{"num_hidden_layers": 14, "hidden_size": 384, "num_attention_heads": 3, "num_key_value_heads": 1, "head_dim": 128, "intermediate_size": 1024, "vocab_size": 5634, "hidden_act": "swiglu", "norm": "rmsnorm", "norm_place": "pre", "norm_eps": 1e-05, "positions": "learned+rope", "rope_theta": 10000.0, "rope_fraction": 1.0, "qk_norm": false, "attn_scale": 0.0884, "bias": "qkv", "tie_word_embeddings": true, "parallel_block": false, "init": "trunc", "init_std_qkv": 0.0406, "init_std_o": 0.0406, "init_std_up": 0.0406, "init_std_down": 0.0, "optimizer": "cautious_adamw", "learning_rate": 0.000802, "beta1": 0.9, "beta2": 0.95, "weight_decay": 0.39, "lr_head": 0.00504, "max_grad_norm": 1.0, "warmup_steps": 256, "schedule": "wsd", "decay_fraction": 0.865, "decay_shape": "linear", "final_lr_fraction": 0.0, "batch_tokens": 65536, "max_seq_len": 1024, "doc_mask": true, "train_tokens": 386200000, "max_steps": 5893, "dataset": "wikipedia_en"}
Each number is 500 + 40 x the weight over its row's rms, rounded and kept within 0 to 999. Layers, rows and columns count from 0. Numbers have three digits each. The size before them is the row's rms in percent of the matrix's.

# v: layer 8 attention value, 128x384, rms 0.0307, rows 105-127, columns 0-127
# o: layer 8 attention output (transposed), 384x384, rms 0.032, rows 105-127,233-255,361-383, columns 0-127
# gate: layer 8 MLP gate, 1024x384, rms 0.0364, rows 0-4, columns 0-127
# up: layer 8 MLP up, 1024x384, rms 0.0344, rows 0-3, columns 0-127
# down: layer 8 MLP down (transposed), 1024x384, rms 0.0275, rows 0-3, columns 0-127
v105 098:476564538528505469475465454427519454510483439527485522489488440523469542467510475543535510520462480462443502488513491500494549535421516505477501525542520469565500568490594512467487591421514469446505546497520475583531542468501585484467506459485527509451458493533489484508483480440476517555420445548497478497497527437470614564511518516414524517446573527564456519420455528552456490522540
o105 089:619534547556455533443491433445529511498512493486497505469497467519449458479563502557536552518494518472444463505485596484505449520540457525460466479461437420524530452496522476508517511503521466552503441497525511493509476445459474477489494429475413441490496451438443520505470472502533510474429463497463498543421518465489497474504500425491506491448525470432502510526519441492561443528514
o233 103:550575496534481508537530527486513490542472494509383502510500487564467533498516510498488504492440504520448485497507479543506479451463392525454450506510544501552572541454599495472487557427550432543487505475454505471516522488446460490557520498481505475551522521496455467525486525532480513509560480519492454432434536482461417494420591534474525395504464451441478451557572472479565495500570
o361 101:455442525463528512557509498497491470483518461545451492496519538491513553488527553631424484484448474469471461455537520480495490501520401494515519447502540547540534533468471514457487472442509514458470429510497521497559518491480450501539475496476529483540535446562509438477470568479504555516477506555473460455464517426419541550511511429391561399526494486452486550540501513439484526531524
v106 105:408505462433523493482468510433493484477522546539563463527472480479530498502436558504491477441466517445416487511462582536473532481481497562470455567489527451557513501574413457516548540469472576442521472496485480510531495511527525528504516486490419458398483564471582475463504523503496472478512585468549492564448538528489451500562543449436532449536494540507510528512524476446476484458458
o106 093:477466485471473496488551481574455484517475513511455531474477571521476445611478534417472480496494505455464523496478579484464541565549546515505388445537530541459448551517590564528515444487523534493475527494378545507488369482555461407454511495473510495519501544485526458544486503505582527508415490537435448536474475514438518435523553543424491510485500458529536424533518555466541520477460
o234 110:505498470492522531450556434550537436478517480414500546466459556518481501535469520529471460475416466414424520517442566539519454492463602521492490522494507466517557481548517500530506509467498585552510467549538570483474469548535509482517454528473468501510477563492476494507452513519465515500522508509469474547534522480476514485503507468436424504497506456491578437451494492463523504391551
o362 106:527485500502479492481560486518493418543502496427510481483512518519558464525485442518556504519442514429437505443482513483561520485444579548512468518478518523455467492490432544562583536511453501493481477497460548533484521471494473556507507515514417568491478577496543470475449533510527454472555588499565526564490520480443507500544512516471453516512508488548502541438458500522535534469425
v107 101:426505409441583505621455527520517499457494524577528520488519480452540556507554536512511484513478529500501414472553567478489481448543494561491532502428534561477430441458442476505549544564520496485508474439507440548541462545537471450439519451524490486500423423450401505450473548426453510452462550479562526485498557490465493513571508491440475500512414498486509477426495528550532554521570
o107 091:524509577448556391462554488532483455496478463517493449444525474471525515416510480489519441526464508432509536490494552481447475524472623476548465524485415484510504540520463440451526568527503475547420555513401455496498489483430552518470471427493547505522485595444495464483507488587517448490532509528471465503505479475517431546440473445467510551450500519524530544482496552387525475537473
o235 100:468529501536538454427466467520560509504471476500475556505470479549466561495516487466503509532464475523413550479574523497576460524486633486510553496470465579524554471471423432495523567502567469527482444543486505549556479561494435514521516487543532504518505562485462420472478631546453499397550524458531482483511557415550462552406476461510471520514465494513460531477535526425463497480572
o363 099:449483438528545490509536520527529544541494485488499512531479544502565476491488474453516575478473513494446499465508486454558488537490550465560501424468484529460524455482450489514537506496553459505583504502449530476586463558495458494528536508481433443581503491402481462518480561486488530436499477492476535530550479518507493527460568490529469506437490593562477485491553486487493527464509
v108 101:487546463512525476519467543528470517485522445517501561491533482519423496490438518500469511493474525530480504435515523499459521522542485474456490490496533506429476493450500524460504584425519616496545482585487462537507569475499434496472441558454546441451520507452495508527472506508492561548436511401453528468445565513528541494555496563483448469490497513455433456499505499553494497527490
o108 091:472513569457537550561515442507541467526465486483512599521434527512517510567434488555532513467467440436503404563484512477520502471487484556513467533476486469564524483533544420473477469483437492510484491505408541455515424529506482508573499417531537540446483525415523431527561520506458499456483488495521505464542471567478481589510563504392458471534535568471503480465463574472535506502515
o236 111:536530502511523502454475511474492511525469529526483560435467452556569541529463534457474476512480544433458485480475552466467476471523449464465589473495528484508558414438503445430454556534440542499532444589512474528575460457541521485491472498607533495476477515422483467495514586475526490509436521473502481530409549509523526489472541513464497490483471582383571522469463549467484538472511
o364 103:474479456496509562490465456483468536466498488474526523480489481472534517526510497447482567583538464430517515458533589475546467379467520518435552508501528444492513428541549515505481522481523540545538487567521478622481490507575526522475521550476489562489389520392492550526506550514482529617568560528536460520418541503483527481414553477569465495461514535474519491456474480484482520479491
v109 102:507485481491548525551558558527489527481454496454498474548521518489483488516509476462492540498515490501481507453469453502494522520523469455455440488488541558557509434458474466497598470555478481477503473524533590456473531528565476465574494499554491570515476455509463470584515463530544515435527500606496506521496501409508526480582543544467482468449501465521508515482471478514524566491454
o109 094:475460487513507398519521564555501451538500485482488483537472460535535524567420546458479516548447523538499536478445477485524470547488465456497480546528558452495441514482470445509513575489518539478550528515443484548475510571524536470493511493464507474486484476529499505460537478543588430536431453445452558513531464535473540517449448483476463559518552489531493517446520491410487404459559
o237 098:503524545493516459565532545515465549489529458471514505510519485562432489522526588490428505471471509498419516534438433433519438475452431468516463502509484540559450543500434469479498427451523461509500474486480488422522559480528567423510558522576469480483533477377437478501452516562558469567466503515521475486541455455493526585516469540531474487524470476456535498509446506456512454518468
o365 108:508489554480482483566431471538471462529521541414579475485596531490468462512551515449502487463506550507468520486453470453590451484457434470480440477459455468466493536526438539532505459507512534479473452530438554427515438488499471517449540475540384522506525507398550580504531522592514497535470508525489504553492502490453503423548553535509456603569504459495543534509474527529484597499437
v110 103:464495488436518477498375558532539549538485465525506552521542451470552501501506506445513488455462468490558494551485545536575626495548472501527484608473469510512463407509517495458441563506511505491498463511503461463484509514493445489474539496407527504522485529439508509488461499458469515556527556564429498555564558493489474473448547495515490528488464525566557441475526500459516481520515
o110 097:462597476391424460484530465484490487507582532523387534469511505544443492531478516520506491502556517460499507538433489402480521462550508527433485468538554465505453508530476522454530469529469555569508486500465476546553460467488536501488447499507519480557542492502454440522542518457453463418510459527506472548498528470511436463482502512448537522478522487485476530521476550499534475497463
o238 103:452587437449471440482454454555545509530564486474443549531489461493516547560478533467551503574501452524496432533469507451494502456565549509519503533558503458559416489473485433495451477512473500536508541503477460445493443507536513596570523518497553515554458434508451442547503507463405458494482496519513552519442508508478462434491527481469535510488496433522529540468498500504476441472468
o366 109:438462449501513502491511471530517480460481458553433529611427483470576550485481555503462533521473522444519488439514480491448501504549445513608477485538459523511507520434446509499428498522531429491533405515483528440566497556484471556559466503511477511524433548569449438531459545456467469489467466499497549463466564467553499402457498484497454437468485470446474494496524474493485454522495
v111 102:470554513454493482492506486440521568471503540478568470472505495542447545495450516568417520529443541527468528547636500482483528482518454441466506506483462495528522527536468531409524491548499490541515490543499530520540472482514463500530435549478502522507582494501513531477454461477576528478489433486543546538446480469487610578534384486499442460488493481569462522477540451517457472458534
o111 092:509520479521473501551494512538472510520432453542526537525451542436538472432532445463539514530512485448486497521492499485469527431480552461476513463490546506491574400517472454491510491511456518468470552499461475479460547549530482520475407467499524505476482585568557471448490511522354461486505491413432508437522475519473487492523493515413482445493524512455510503538522538443554541520587
o239 102:445535484515458469581545476525463493522489577537507510429515545477467477438487431472432541463457484508486427525451498540447525532467475505488584452461521437467504496553488477523556461483515471466505493567507471516473472472469452511483469536554586493482532544454501499480496530575462515498516473523484459478469519482533435529544546441514506513493481462443547512485475522507509470517486
o367 109:516485547427494595590464490531483483473604473472494554466476549478459435518495360499430544489510533473498488487545540585449455507436476596461563485441477534481433484501501529500494522451489549454528516552502426525468465472448480466455508522541537433579493529435535492488550513463523558567557496473571453477513531530455514545553472446514483460539463496444497521543501484501516445515404
v112 100:596505466526506550542475465577406460511517534590484464477574547440484558503428470460571486501560494493453521599464465546529526544507480488440443584520568490461500508484588549486524426468523513456467478502499556515550446481533505463514469498453565516451530495477494427529445576507567492494489481474531538392480513503550484539479469507511468469499496504464491511482430508474521489526460
o112 097:531495517497492540531526483486475546454465572477535478475481489487437506460526509494414487488558464530501460469516530464515517548515429471550444456553514537491435520597464560557544543488468424520556513506500481462459497537515498492526522536470459531424530518456585549542482521526580462423483506464448550499462438489460478511450525522527518447512465453542565517501483475538562478523529
o240 105:494486516401496588543457519478453464425552479495471433473502484472506441532521509484472425468552443463536450549516526428512501501562425514519530527476485477480539506547490506501435487492487492569487481490516505505404455521549429478435504479536539514462506417402487444448493471494529544535544481482533456471531522508519535487512494500446534432475493524643522448512492542569479489573463
o368 097:501460510453544483590471467578483542478496471463524470495500465431509536564550469462472422439485485454518481445504465477467504531560395487488505522521538536473580532573540470489517480413517600528472561512483495617523558543459553505489446561475499509530455479443541449477551472484515522481539529518520420450546510501454544481525503525459462524455409546525521514504454520553475475553428
v113 096:571516584578465518529508481485475544504393536562495498536418495487502445446467501453453505548476481516493486575479480483470505522517498488577500568510506486457584514479560610527568426510510430460590517449454517531500608543501502576552457479489522500564530479499483540459564478503474535490537500466472478453478489518523493513383601477539534500441518482532518559547468473458523473511519
o113 095:532481488553509438486512488405476523537461442505439437501566468514497543409490508532554537547511536491441507451502497520458509460459458525546493493438497460539537542548534514606542551446486477499566578506515483445495502514576430528509522514506476430470546472522515489482493491488580474492528442460540526462448419510479449477540484477433528506469512503518526478541527512491485488613534
o241 094:556504481510481466496472459526521525516460477525511513448540478531500488505508523483497535496553536510454460481443480523441477503526504430523470477479544482485452484445509490507511508507464419516515534525497502571463506510519414534537481496529486464480490510501496521530559439511539477433473442503512449542462474514519473419453459442481555558547489448464527492500479474569427491637489
o369 105:531511541497544469526511485501450491509425468491480462492498445504539512577485493536435485491463488444502442505497515556382448533497539441534477464572489511515493445479452430478474498464517588463496548515565527479507486495516461464554417463523570495494520461460506501543534456485539532483517461566485539491528510510514479492580456450531573496545442462519507445499517583543490518614519
v114 101:492499504425496550520442486495561442503445557522452445490476462424514540532525504449519464477443492472470528480590577440510480439528467528464594482536459570507522559523456564577472483554569568515516494493529589521499522522512544541498502441542537469534469534551517556502558480488516460572588522542479480495451493535471522485467503531522548495471511518456520567444503481426516476511532
o114 088:519495539492446535551497448481552510494434486494459505492548503486472504519432395447505503483452481562553531512481522499516554501482482473509609495505440461546563540475474519488482505491479463554460495491490451497468491528441476489470475501542518547558484516556463543490525485515508495563549539496454508521582511458577558481464527491570542559436518487495524543517488483493487530420365
o242 107:484472527497551482522511533426489469539451461516446540447528454494499486528445482457452457496475509485519476439522463528508572565539547494538513446452439560491555409491484476550501504510597428492585411481433554530527513545468457546540548529507511515463545538531527518543441482480477519486540447533556486509464542490508501525549518550517499541482521520504469454524500472454500547495459
o370 110:496549491483540481496560555457436493620491469556491532518497513450474547584508530555563527527478563532463406439455509481450517534563572462567481407492437487499477432447500446518515490543548456490562463531495537457492499507530536522568525557465449508473559533516489533542483513495475464440461447499538554508482530558539524478527503466495531495488520509495459461519500457499499527496566
v115 102:465441447491498445511472518487491523484499521514467541474528563457418475495595470498475528524508484437435475514474489525507483402509453537535540549474497440474483492514512531530416512479534539515498513519480474521556501528492473489447506506476530516457517507520527538524496468509533495549471474547466416509444610513512561456482514544500424622581482473480489430447516526529416494476583
o115 088:438514579515526492483516543560509550488473476468478497443488451513474525384496492492434464489506521494536473507583564475527490485499481443422476489445463468497545557505487527501508546569493509535432469421494544495487570501427476522452481411445502506468451500544559448488440498500414517489493521452515469392502499481550506505471547474566511518480514482503420491497485503577494486530480
o243 115:401539494554455594430482525430510475494426532492479487412490505544515540501534530477538458449505481475538423461515461504537479488557478485477502516526504457497528520455464551540525483532431547398423527507447533575427558508469554498498454540544522552558511542454528506533502515578527538474532526468497497474508553462462521412434532511590519483433489477501489550501563458535448455542496
o371 102:461531463531442513479514536466492521484434522486469503498557448485532491510554548434469492515485503503441472470484544480487466461470534577511448535505639422536510460431524489525490483517501505434540474496503532539513474486518553465533547556554498583529454512447477534534515565566452442547506522556474517521483503492502501471495527580596466552514462573515559535506489482468510540468447
v116 104:490533536441511526480482491558517522384498505523476425434436508497521515519569514458490555516561491544483491530441513572475542540508492445447463521551501540486510516390513530587509588551550509541509466470470473442583433522516433508458501516413504528469522515500463463512455523519533483462479470490532483535522530544554477526476503501533486513471468518519540461560505597499476387440498
o116 100:431482471532508501441480496523547450538600455496529485459508584501457523505490513532424415472453501482503552497546491487427485410499536479496528505453500466483526421460494496557523491468517544453473503454479495553454547529491467451460538451556488449467542440509510396511494451496468479432466497511554531446585463462519492473495447458459461461522473526557463513530517417480524569593564
o244 105:391519584455532457544491545531505437463520540458503562498448472473435549551508476499460492516535512512466483539460486447508520487464487473515513405478483448533527455460509499498470525467463492492468515509479510462493537553468496466456512565548504526616463438458475480510513463485492514493519529491463566589598518492498500454422451516599473487532501456504430550429571477448536489515518
o372 103:512506450492515363571463491501538489496542519554473520477510462474450518461461481514487557457480558516509510511427480495477476408503487448461599415498441443520510530465477509496503484520474463469478462532507492481468434502505499481505454508541477504518472467477544525499517480526501551466545480498482522473500594559545482481455547536565525519438507507469489563539537502464438450522514
v117 103:505488537518479515443566496490444474464573487537479466453468560457466544450508466501537530525513421544501531516457445440496480459530483505468490431562526561426558450483499510538567469480509431451507544432503469520550481450444507541446518519491530502524456455474507420469481533533492442460510498561480492580491492534468526446528559514522518590474500432462477526423564473572471433479509
o117 092:442440485583496479515497584448452508540530523512519501558527450502564542455553499533554479534542529503521439518514475516534559475446424491421458514486397494465490493476444597500507531612505566499487486553477381484519517533482499564467567531469459516502533446499540460487527526456449513573538478493460566435512477494499503534454494534512468489488480501465393484527491475530442516491521
o245 101:463538482556520488453509524462431542496460510485574516527444437593510502466481500449503457450532466504547494496487523528482517529452430440485519454467439543500495546458526501514524493554495532388424456463443403572499471469510518515540539576446484542534522527476509484528520620488523550515578453557550563475558576515528519509429490537525525518475471500497458534477484472473467456582572
o373 116:503505467480529528461550484447467527511565449547517515428460528575478516477421474509432555470533527541535476516552547514477434505460484476430523455492474540447517489450458570542476550537516470504426439469442419544516479511509488605493488541466511501485481525420481447487487492459508428464519513525601516561465544466566444558539515517527567454464506522456566524487481482475437461592505
v118 094:481460574510439452536534483547549499476531576486512547528448495529467491476486524524471550506453541548587530553487531495466475559461484538543607525518567515484546520470487524527477542593438586542458515492511489508455476464476580459530484444449514542495562438499494524554484515527548539596453460466461478557480477461494508507444481588478510522445545437521507502466465442472562463472433
o118 090:488473492485463444458475449541537549574481572540447499517468550450497537538425426541442463476450490569512461541470520521437537439511485540475483474488530460572533473501545514540481469508497472572544525499465429483485545498478427529482502468479521428466439449474486482576480450494459474463584484509483489469453439517567374501555558532501571454621521558543464488470476520493515494504433
o246 092:445520475560454492552453520509515563516464536491495459438480501464513519509460489462457401534530422508577485466506501512451519445530433478537501493562538478525596542453562554535481527556502483590427497496461474564506470414533523472433511480489533548463490485526523551607578487531457497523514514507492513449537537501472473459564583497466499471501488489543469522536564504524463483507471
o374 111:493581548504516555489556535485529493463510462521507557472501501457477528492473532609516478466519451463643443530515461504407489526503566520491500498530460490503542512479531548474470475503391537550472501468523474543503485412536523429518501459466500457429511489534497509494553484557545541455475581515518445446498506433525508555507478580465596494521469512528535428619484476500514494555544
v119 095:539505483445527542482499500469533552444427470454539522495480467467482499518401500520511440536521479482511587553546480495552469514545482513461534501455515493462520511490491457496574436472547519516462478486522496576471417411485482521459540480549545579511493467452464485588541481494520577505546519497444533471544585444481521467489456422507507445545430486511476544541446526512454465503555
o119 089:481588578518503494476562494548557536505487442494474466461495450390466451490471531516472480574539497453497489501466529440479509502442556427492432486532484493473555462430518527476497541578498451503517552423496494448503504562453525446536473556456494482512492524510537488499415444560494495537493522461499497495498507458536459523519531539488552422477517536503470527587481408495441507537470
o247 100:489512547453527500467481458408492467484469473466391447465526533546518418418430516492477456508538524507490522497495454475495507478481513473500560445397550483503539426555490415578502482537578521534541497563510562524444493546549486525512490518496435455551547508544523483431556460556502562545524489423537520546458546548506496431482466504391482458509429529487385454492508475514499473501495
o375 101:450526485483525522531501410513530492482531494494510527463505448525565517494461548486411528453485474428497525515572495556526518511524546468485540507472495542494511476553425447457472522418528525474526552533525522555493517541485445501471477486560512431550602439516504533447559426502434525513550419504505455457455525514478457540557438462501513450566479497518522529549511482561498447487501
v120 094:412499517511485555495526465494445478560532455485540481502458520477524472467412504555462465561472521531429497424509543586453455496481459439488534473455471492393519465584535472508478463502447507462476525530522453519414477448523518462555508495480527452509515477539474481584500485494442442471472474521478527521511459512462467500534489494506504442530543516515418447472523464561457561519470
o120 094:532464515446458482490545458552507498499531524557445484548537507565545442581530572445606532478480504565496512487451402570475443516497535550546431418475533536483445552479483446424411456551511510448516542582514501536508509492519459505506495509440531497533442517532463523440542482561492478502470473518439484534491538525444492572479542573502478492534464489489527590477480472451458464428488
o248 104:555464491503476480491470536520515549529528490501500500516448495492540492575496485457511570533487505549525519489504453565471537513585466448472520499517523494513539481532497444451471516504502485457525554572571390524512526545513470529502484507429550436502519577585511507499548560461529392516395494497555492510494476448485444534549486455510505567517503565470526429528400551517417459468570
o376 100:508473470476450609509463511514500528478490576438512415509485492488475469500479514450543526560479480551505533567524571543487506505502479493459496526546545492502486515523538559519501442470545510578517483525551460541471475553541519586540507545418578525532438527520426474506502520505553451528487486470592526569472515420466538483432556461467425549497505485501471485516476561567461525452504
v121 101:551547497550489533491443523544467480467432566465568445510549537458506600501560470508505544471431522501489461463518514536510519480520478475518434497554479559569473468424486451559441504502488525414515489469528483479428501550474490494435553468501558525471523509466503519517446546545525471533558558462495477580455494390558449514475462459581558510418525489547546443486525552468455523514425
o121 093:535502477546462480400547519558490434546552495477528566538541537518443443512494502578443438430502479516499537437566475535540460525506554599480521557503508472496514573463520513386499545529408503488470561480509590591475499456473462493516434491498480478472468449544474506454575523528424510491534541544530518524454501390456520459531546488524509560542501529536490558510530563462506464484478
o249 106:509601523435545439455473464502515477534440474415524563468533488506442550523644541597531484410471529477500490499459507432500532515409472558467497436473450538521511449464581484442491452500505539539409587510426481454531450497509510514487502503510428544527513449526415486493449447504371544501508558527451503545456518467508545458486461489534564467453555496491547537428464435524513541506484
o377 101:559566518467519419533495508544574569495523500466441483433551508436418569545624544556510491495455499515468510489473455443491537434454553481514559512561521481465464453502550418431513457531518504528496589491463539480490506529486493526451473502547389571433500435510506481512460513479461451537518508493468499525454458512569534459452465498505577404493530482470544484492549500513519494466505
v122 100:552449539626505506504479522487453497462536512487437486586498477482536502443590487428469498451479502499511440559481494539534506472495512496586506459484449533550510504538526513505476532524426517468524490463511493464477552392498446463542515546555575448548498521494542520460427479431619508505461544521470477464469395536463440475486494477575514544513561442536561505427482510447489510464487
o122 096:420542512510567480546453422461492459491502474515518527516523554442550516545496504480528483432488471522489527448519518456551543539487498512493487563507616490444581547525527499435486489531538518552498488470499460532437537533435552537510471507414551534510456456545516544513460515506429486491557473576531482486515490380503566423430442459466511554436482491550541490533404477450481442532521
o250 100:488477440510502529510507525500453396444499478531511492524470501486556458519489479472555514529563476516580526523475502481635554490473546609537469499453567566438416450517492483505470495486480552528483504505485510486442545472412543493516401477545484500511491495516488603475562457458507516504537562474504528476540481495478530556494472522550474563478492498567504584474487502567560432584443
o378 102:488583517539500448468435494540432478479560463470462506540496543522529511523544508509566457553516543546540466571520505405539594465524471554506449553545519534482457420506588466481539474538487516503478505536505521433472537435496491520395489498551439462450561505482505478504484425520549513536450561542531547435511419534462486542494500473509502400524500434528592485474523523494567486564440
v123 100:490495528477500525407508450442460556439480546519523453550524489493459504547487525434541532565562530536471445514555494545473532478506521483491434454552513437473450499560451459516462403434476482489486507461530537466472513416556522477478568469501393415476519531543514499544414475561449465555489491551528487531563420528423518547484473501441544546497499535495431457495497496478497451513538
o123 091:545514492456448441464436526499476525518463580480410447473522525450513366427500526461508466574555569518481497471533509546412475436559583505532444521524401549445528548455527532451503533578519460493478561488476572535581476455491481550497527542489430475513483575553508525506478461544436538516506502483442531491511457538538482481596483547483479443512484524574469500576447463486461486517490
o251 101:594467465514531502445471516490451513550453482531494506492555472462488490496470517471521507447536597486558569521490520524414498506506499428448465496506539482549451486455586512528498509520528538542524522555550445500536509484452498548469512479453461506431533565541492522520476516422522450476493487473563522549440516563534505520528531522498508446480522504488486423553493522425544522506528
o379 107:459414455500527492527476508450528458505488492520476520439461517487447468502506450476453482549472515536519499490523456543433486457484485451506467514589561539553550522484450518494500503498568518574534459560516443544550495432500476539560466454484539505497461546476510456522508499424519447521525480495553563568470511488445512502491483493568525513472532504518496529533510577505520513462500
v124 092:458480511504499548509511490434466578393594499574438483574528517469529518466484481512507459493519485417547511506509467541524436431451475490507451466469504480484508471430568489506521448499524502525495539556542484545510550479522541541529492492456491502492545533493527474535474486480514419493465469538518442549480450461431446522477537504510619476500544517518531464464458488540487496451505
o124 085:468561418523429478473466457503472452489564519458507522529526544549541493555486579469586493458522521562505496497452516556471480517459504414444422525487502524452497515539461569474474528522527531476515511456534478432451531566470466472559512544571436580437455475512388539524447499554520511550459552513453587549469497505443473459513571536534524471498538482521487452530549503478502551517498
o252 093:454541502470439513479463590510514500479517457501466550512498519528547481509421484528530448456522547500455463464499484532555439462538543460469570479518559510544570424493469487536461585502458496553527512504542468434479549542467555552528481495454503471514568441517429536503558520490539502528616510503525431465502502502443536513457579441548534497480486529491478466538484460540501492509510
o380 104:451518525524527471535520558467496504479560484536470573447524459481546525480459499573436456470476526463447500451536497503516459455493514492501486440510566558521522454534490479571490576468487436493524474476519499471478506440541515549470535550540476449523477500458466578498479509514505529523480515538479452515478509450533480501471611531441491475541415467521548546538508553535536496558528
v125 100:526481459510525480477591502543484505527604516521426487510491488527444474528498515523524485463548474463528539579408500528489434517493483588484503494444535541521532604493493502452549470457499506514464427406539486459432529508400498424444472488482506524513569513517496503457528419589446546592519528516462494517502479582544445539489567528532536507481493501452542438531501501522498547457521
o125 088:500489563516537494495482519394516497542485620476505497576554447435543469428443471496433446479508502562580505536580539381453502487500523447466466495606492519466520484548444450459477516488492524558529449511486509451484590413501561527478498522492443455518493475476524531433510524445516511527432466566551486435543510516450485457519451523501511559500505498549452511480522522534527540491490
o253 106:500523487502511471511479535423472557516541530558438505585493530534521481523466480484530468523547454531603479520564526474547548499527534499550439487560474442564445536560482501512493514509497502426542483509493497461529533469540492460521530425500530471516520467482544552572490529589543452526540480492479577506565453526484521514496483538513527525488562452548450578476506511508480493547479
o381 106:503565480510591450435615485448505497482432456536495426491449542441506464472520552473536505465521464533571427535490450564549438547501488489550464520482518492540534531419490492516514515480509479460501530467470503503465470454468519392520473441551578473470480512529472553514513516457496518422542492490509512507525486492549533535499397494521553508463562464505513472572491493440482520499537
v126 103:480461508446561462483455478492544460460486495499443502482493480494556586506511507559428472456561475478543487519544550595421551510558502538510503462503456554516528556565472477472519503481537505503522485496524510518436487432482538464516537488418488572429477497561379477513518471500588533536484513521501535468488512435392507487517560528529521451568502503467542454550473539529489496498549
o126 089:488466517448497474522525515558462465507458502514437573440536511470544496523460455543558536533416443534477530531403511473489538465487528483437553534520554472502454457405474497540484537535463501538479416461460424522408524577463410478483495458519612495562500500525477460543516448403543481503515561530511423559511533504555453550421580435611502558456476523478420535514499460450486465455517
o254 106:483487451478543500573466395546478450463419519549499487523462513492456527500542501453531506449504449481591522436556452520510531524524516529520532561527482472525460531505405508485507456561470485500440498483525517637517461455409539616494557497502606454495550470552477640522493554498522476493499555477568488475493468483528511517466495520511565486543513490519495546473530450544471454469509
o382 108:471479496537510490493471436484516468445439530512534516540445479469513546461553457475537465434513483464507569520554494440403493548519494581514484574456542487494464556565470608497506558544582471498447503519576484566574458430487497504449555505477561480437516519533487643519535489515505479454541569425496568544491471541475508477457460561532577469501499514562502488472436463457513467470472
v127 095:493485526471568498465371502531473497498447530492500507552473481517423492560433530488459504484493498515501495523581470497508489535509521538566533560495499503514494476469485495481528459522517409455480465445537490498523519487550548447472548568520487504497485526471430515454483497534549468469502507503476510490534507556524435497498529501490490489504565516503467493526435552491544544533527
o127 089:475522586484446497449503476488542525458521476527604569427442504498540502574475520484438466478469508489513511576519518470537550507531644520583503474514449491612458457532564398552517475421515473556551462575483485550455426423506503475498522507520511483530441502474453535492487507513485489464433530501539518540430526465504558534471492481519424498468493505428526541567491480475479470515561
o255 097:546503496476507495458516469520473527498482429517490469502456501436536525436507448507521499477543492497508499530549554464554514527504579543567539540485582459426528490546447496542557542469544523541492459482523526537515476473494504461478478452531433477493517516504441496464513453499480468469465514495544499532438489528475456504572519470435560491506514474489578496515462541486569538534505
o383 108:553525470521505461501502461524465449541473494546416515532419517502520579410543468501528520500512461500527513498561559505505557467492595503488443511538536533493487574582489567497494507456480522525520551487490524580587535498488496443519510443510488443444564513533521480485490510476501581480498554475534535525477471561487481549531496482467503464461455515486531393416483557525562492560527
gate0 101:520578504487517479516428523444526517483531472462559476517517540490545516463472456509478505465539541456576470521543516452460542528555518523541502575452501521531484548524476450543434497532493547537503505512497498541442508421474541545542572456457500537495491567530495552478484536492457510478481473478544443431458528472535515537497474574533473526490546516538467518485434440478417532567473
up0 098:425483528472570482519462565545509544484465536521514531419550541537501468540502562410446501529500491501486441482554483548501548519456458470490480467498537558489497476448505489444552552514460565543582486530453508458545529547504509527503494437492512497572470539474498523525488493407476543477520561456491486505551556510495517447515521480527529568475463534511556436434522561434494477479517
down0 101:544532602484457516495577465542515471540499508537458464477490488533527498494530478515497602566481545513506502519506534484528522472473573479479566487548476598516488518443537594490480500466487501506489478512500482553533482529520530501561550461478535506482466530481498487591544505480471512506528426546541553553504468487419502515487477546420523498554523506541447504513547498553447493520482
gate1 100:532577552474464526569495566478516502545505418541516479443497578487560485468510468550519515504499545517546472485585494483467542546434481480472462484420478472595498496506543410482462443444510496455528564454503446523503550446471468497519429460485492528427539436480563499428482454557465479451533515566433454543515485514495523557567427515493435497521488446456520483492510450486484504574545
up1 105:477539523492538484485543430530485566544410526467523490500491531484536555512554508488590470533518546492429439438551441462456487503440515521507530524506525547512512478512481564495575450588530490497562437560513573499507533516542482526529531471534583495512518506417525474526535474461532477467484519496479539608498542486494474462472514490457542510479504506522425531540546504470589440447530
down1 101:524508515483545520499597467474495518517447489441480449520476467533502511457478464570547538517512497466546494523523446520505465504493653518569513468497534419491524481530475516513527491507470535543446515467550507546423446522496512497428524482518521479499449529524477537581461513499478581512560522519437499495467546508468514483510496490545446474404523549616506558553476543468458481489446
gate2 105:549559572542528488514499537543552508512417463440534491484494539486507514452492552480500532522545466517490536464552489460506545503487453449467461487443471462504562516573400551497509543466472495500515504461499490481560480553488409468468533494527446440504502546486579546537528485563538567500522524517385498529516565525486478511490519528522584507462538505507449518539481542501555522528453
up2 101:552469547467483530532494600493470455532511460467495497515557504509510450505552473419478526555523483569442560491464542477532455434474507476501454502500476527562510525454454562546617500518520549531498475443484493458511515509454561466543574495476518440461483558542537494509501521500469458498539423512507510475441510419473435466514472541527484533581580502530526517540460522500500453486481
down2 101:489496484468453538511539475576490510507501515483478486474465445560466587513482440463531386478561506506465502481599457541478511480535515450500426499525447492497490458473539450497514486516538503484500516485523552488498513451479517473458502433482471499562527460497478566479441542464462514577594527488462445470532476466528479531427468534454421518530481491532534435429430502502504488553506
gate3 102:532475524518494448479574483443568493453516537534444556495465556452527587580493426536512505539441505489535482548447503538388490468497457554547534501545468428537482564514538410541448484487567404526542565422508455526470539496503408496434524444533495482432483532524500514466494433509466433530504549523490512537554573486486466508463503491459488479541526501515475548467547489438427437491534
up3 099:481514473452452499449480377532512460466474455560463494525543560443527574531462482554532577495480531516509476514460557482544521518454546468478555514514500493448517505502502369452567436491460442530526445441493533450509472526549463597466472559523495465476488522577521478455519473530452523478447503481424500467468539476553483485532519544500469504492512477457472472424519492479538474520505
down3 102:488534562498493545561530487530569461516536403502469553521471472498477521557495529496516533442527510449505496500458470437534505463483592502480449540423588492498461453574464521440453456542530488502476449514509616562462499533504526529450578510537503430531484489476526528544524500469419512493466462501439564433531497507443494492540486442459497497467551482524533522563495491558531503501492
gate4 100:480522518493574491448454497490432551607499572535517569490432544551554508460501425504607553420525476571522420515596428491441445512508497528507523484549501496455479504465570488532511462503518489514517508462464563561584521487486545546539437423554491510523489531546487562523458447519438442439482488554497497445455471523541512478440506423491535522470439491465551466535453482501508539457526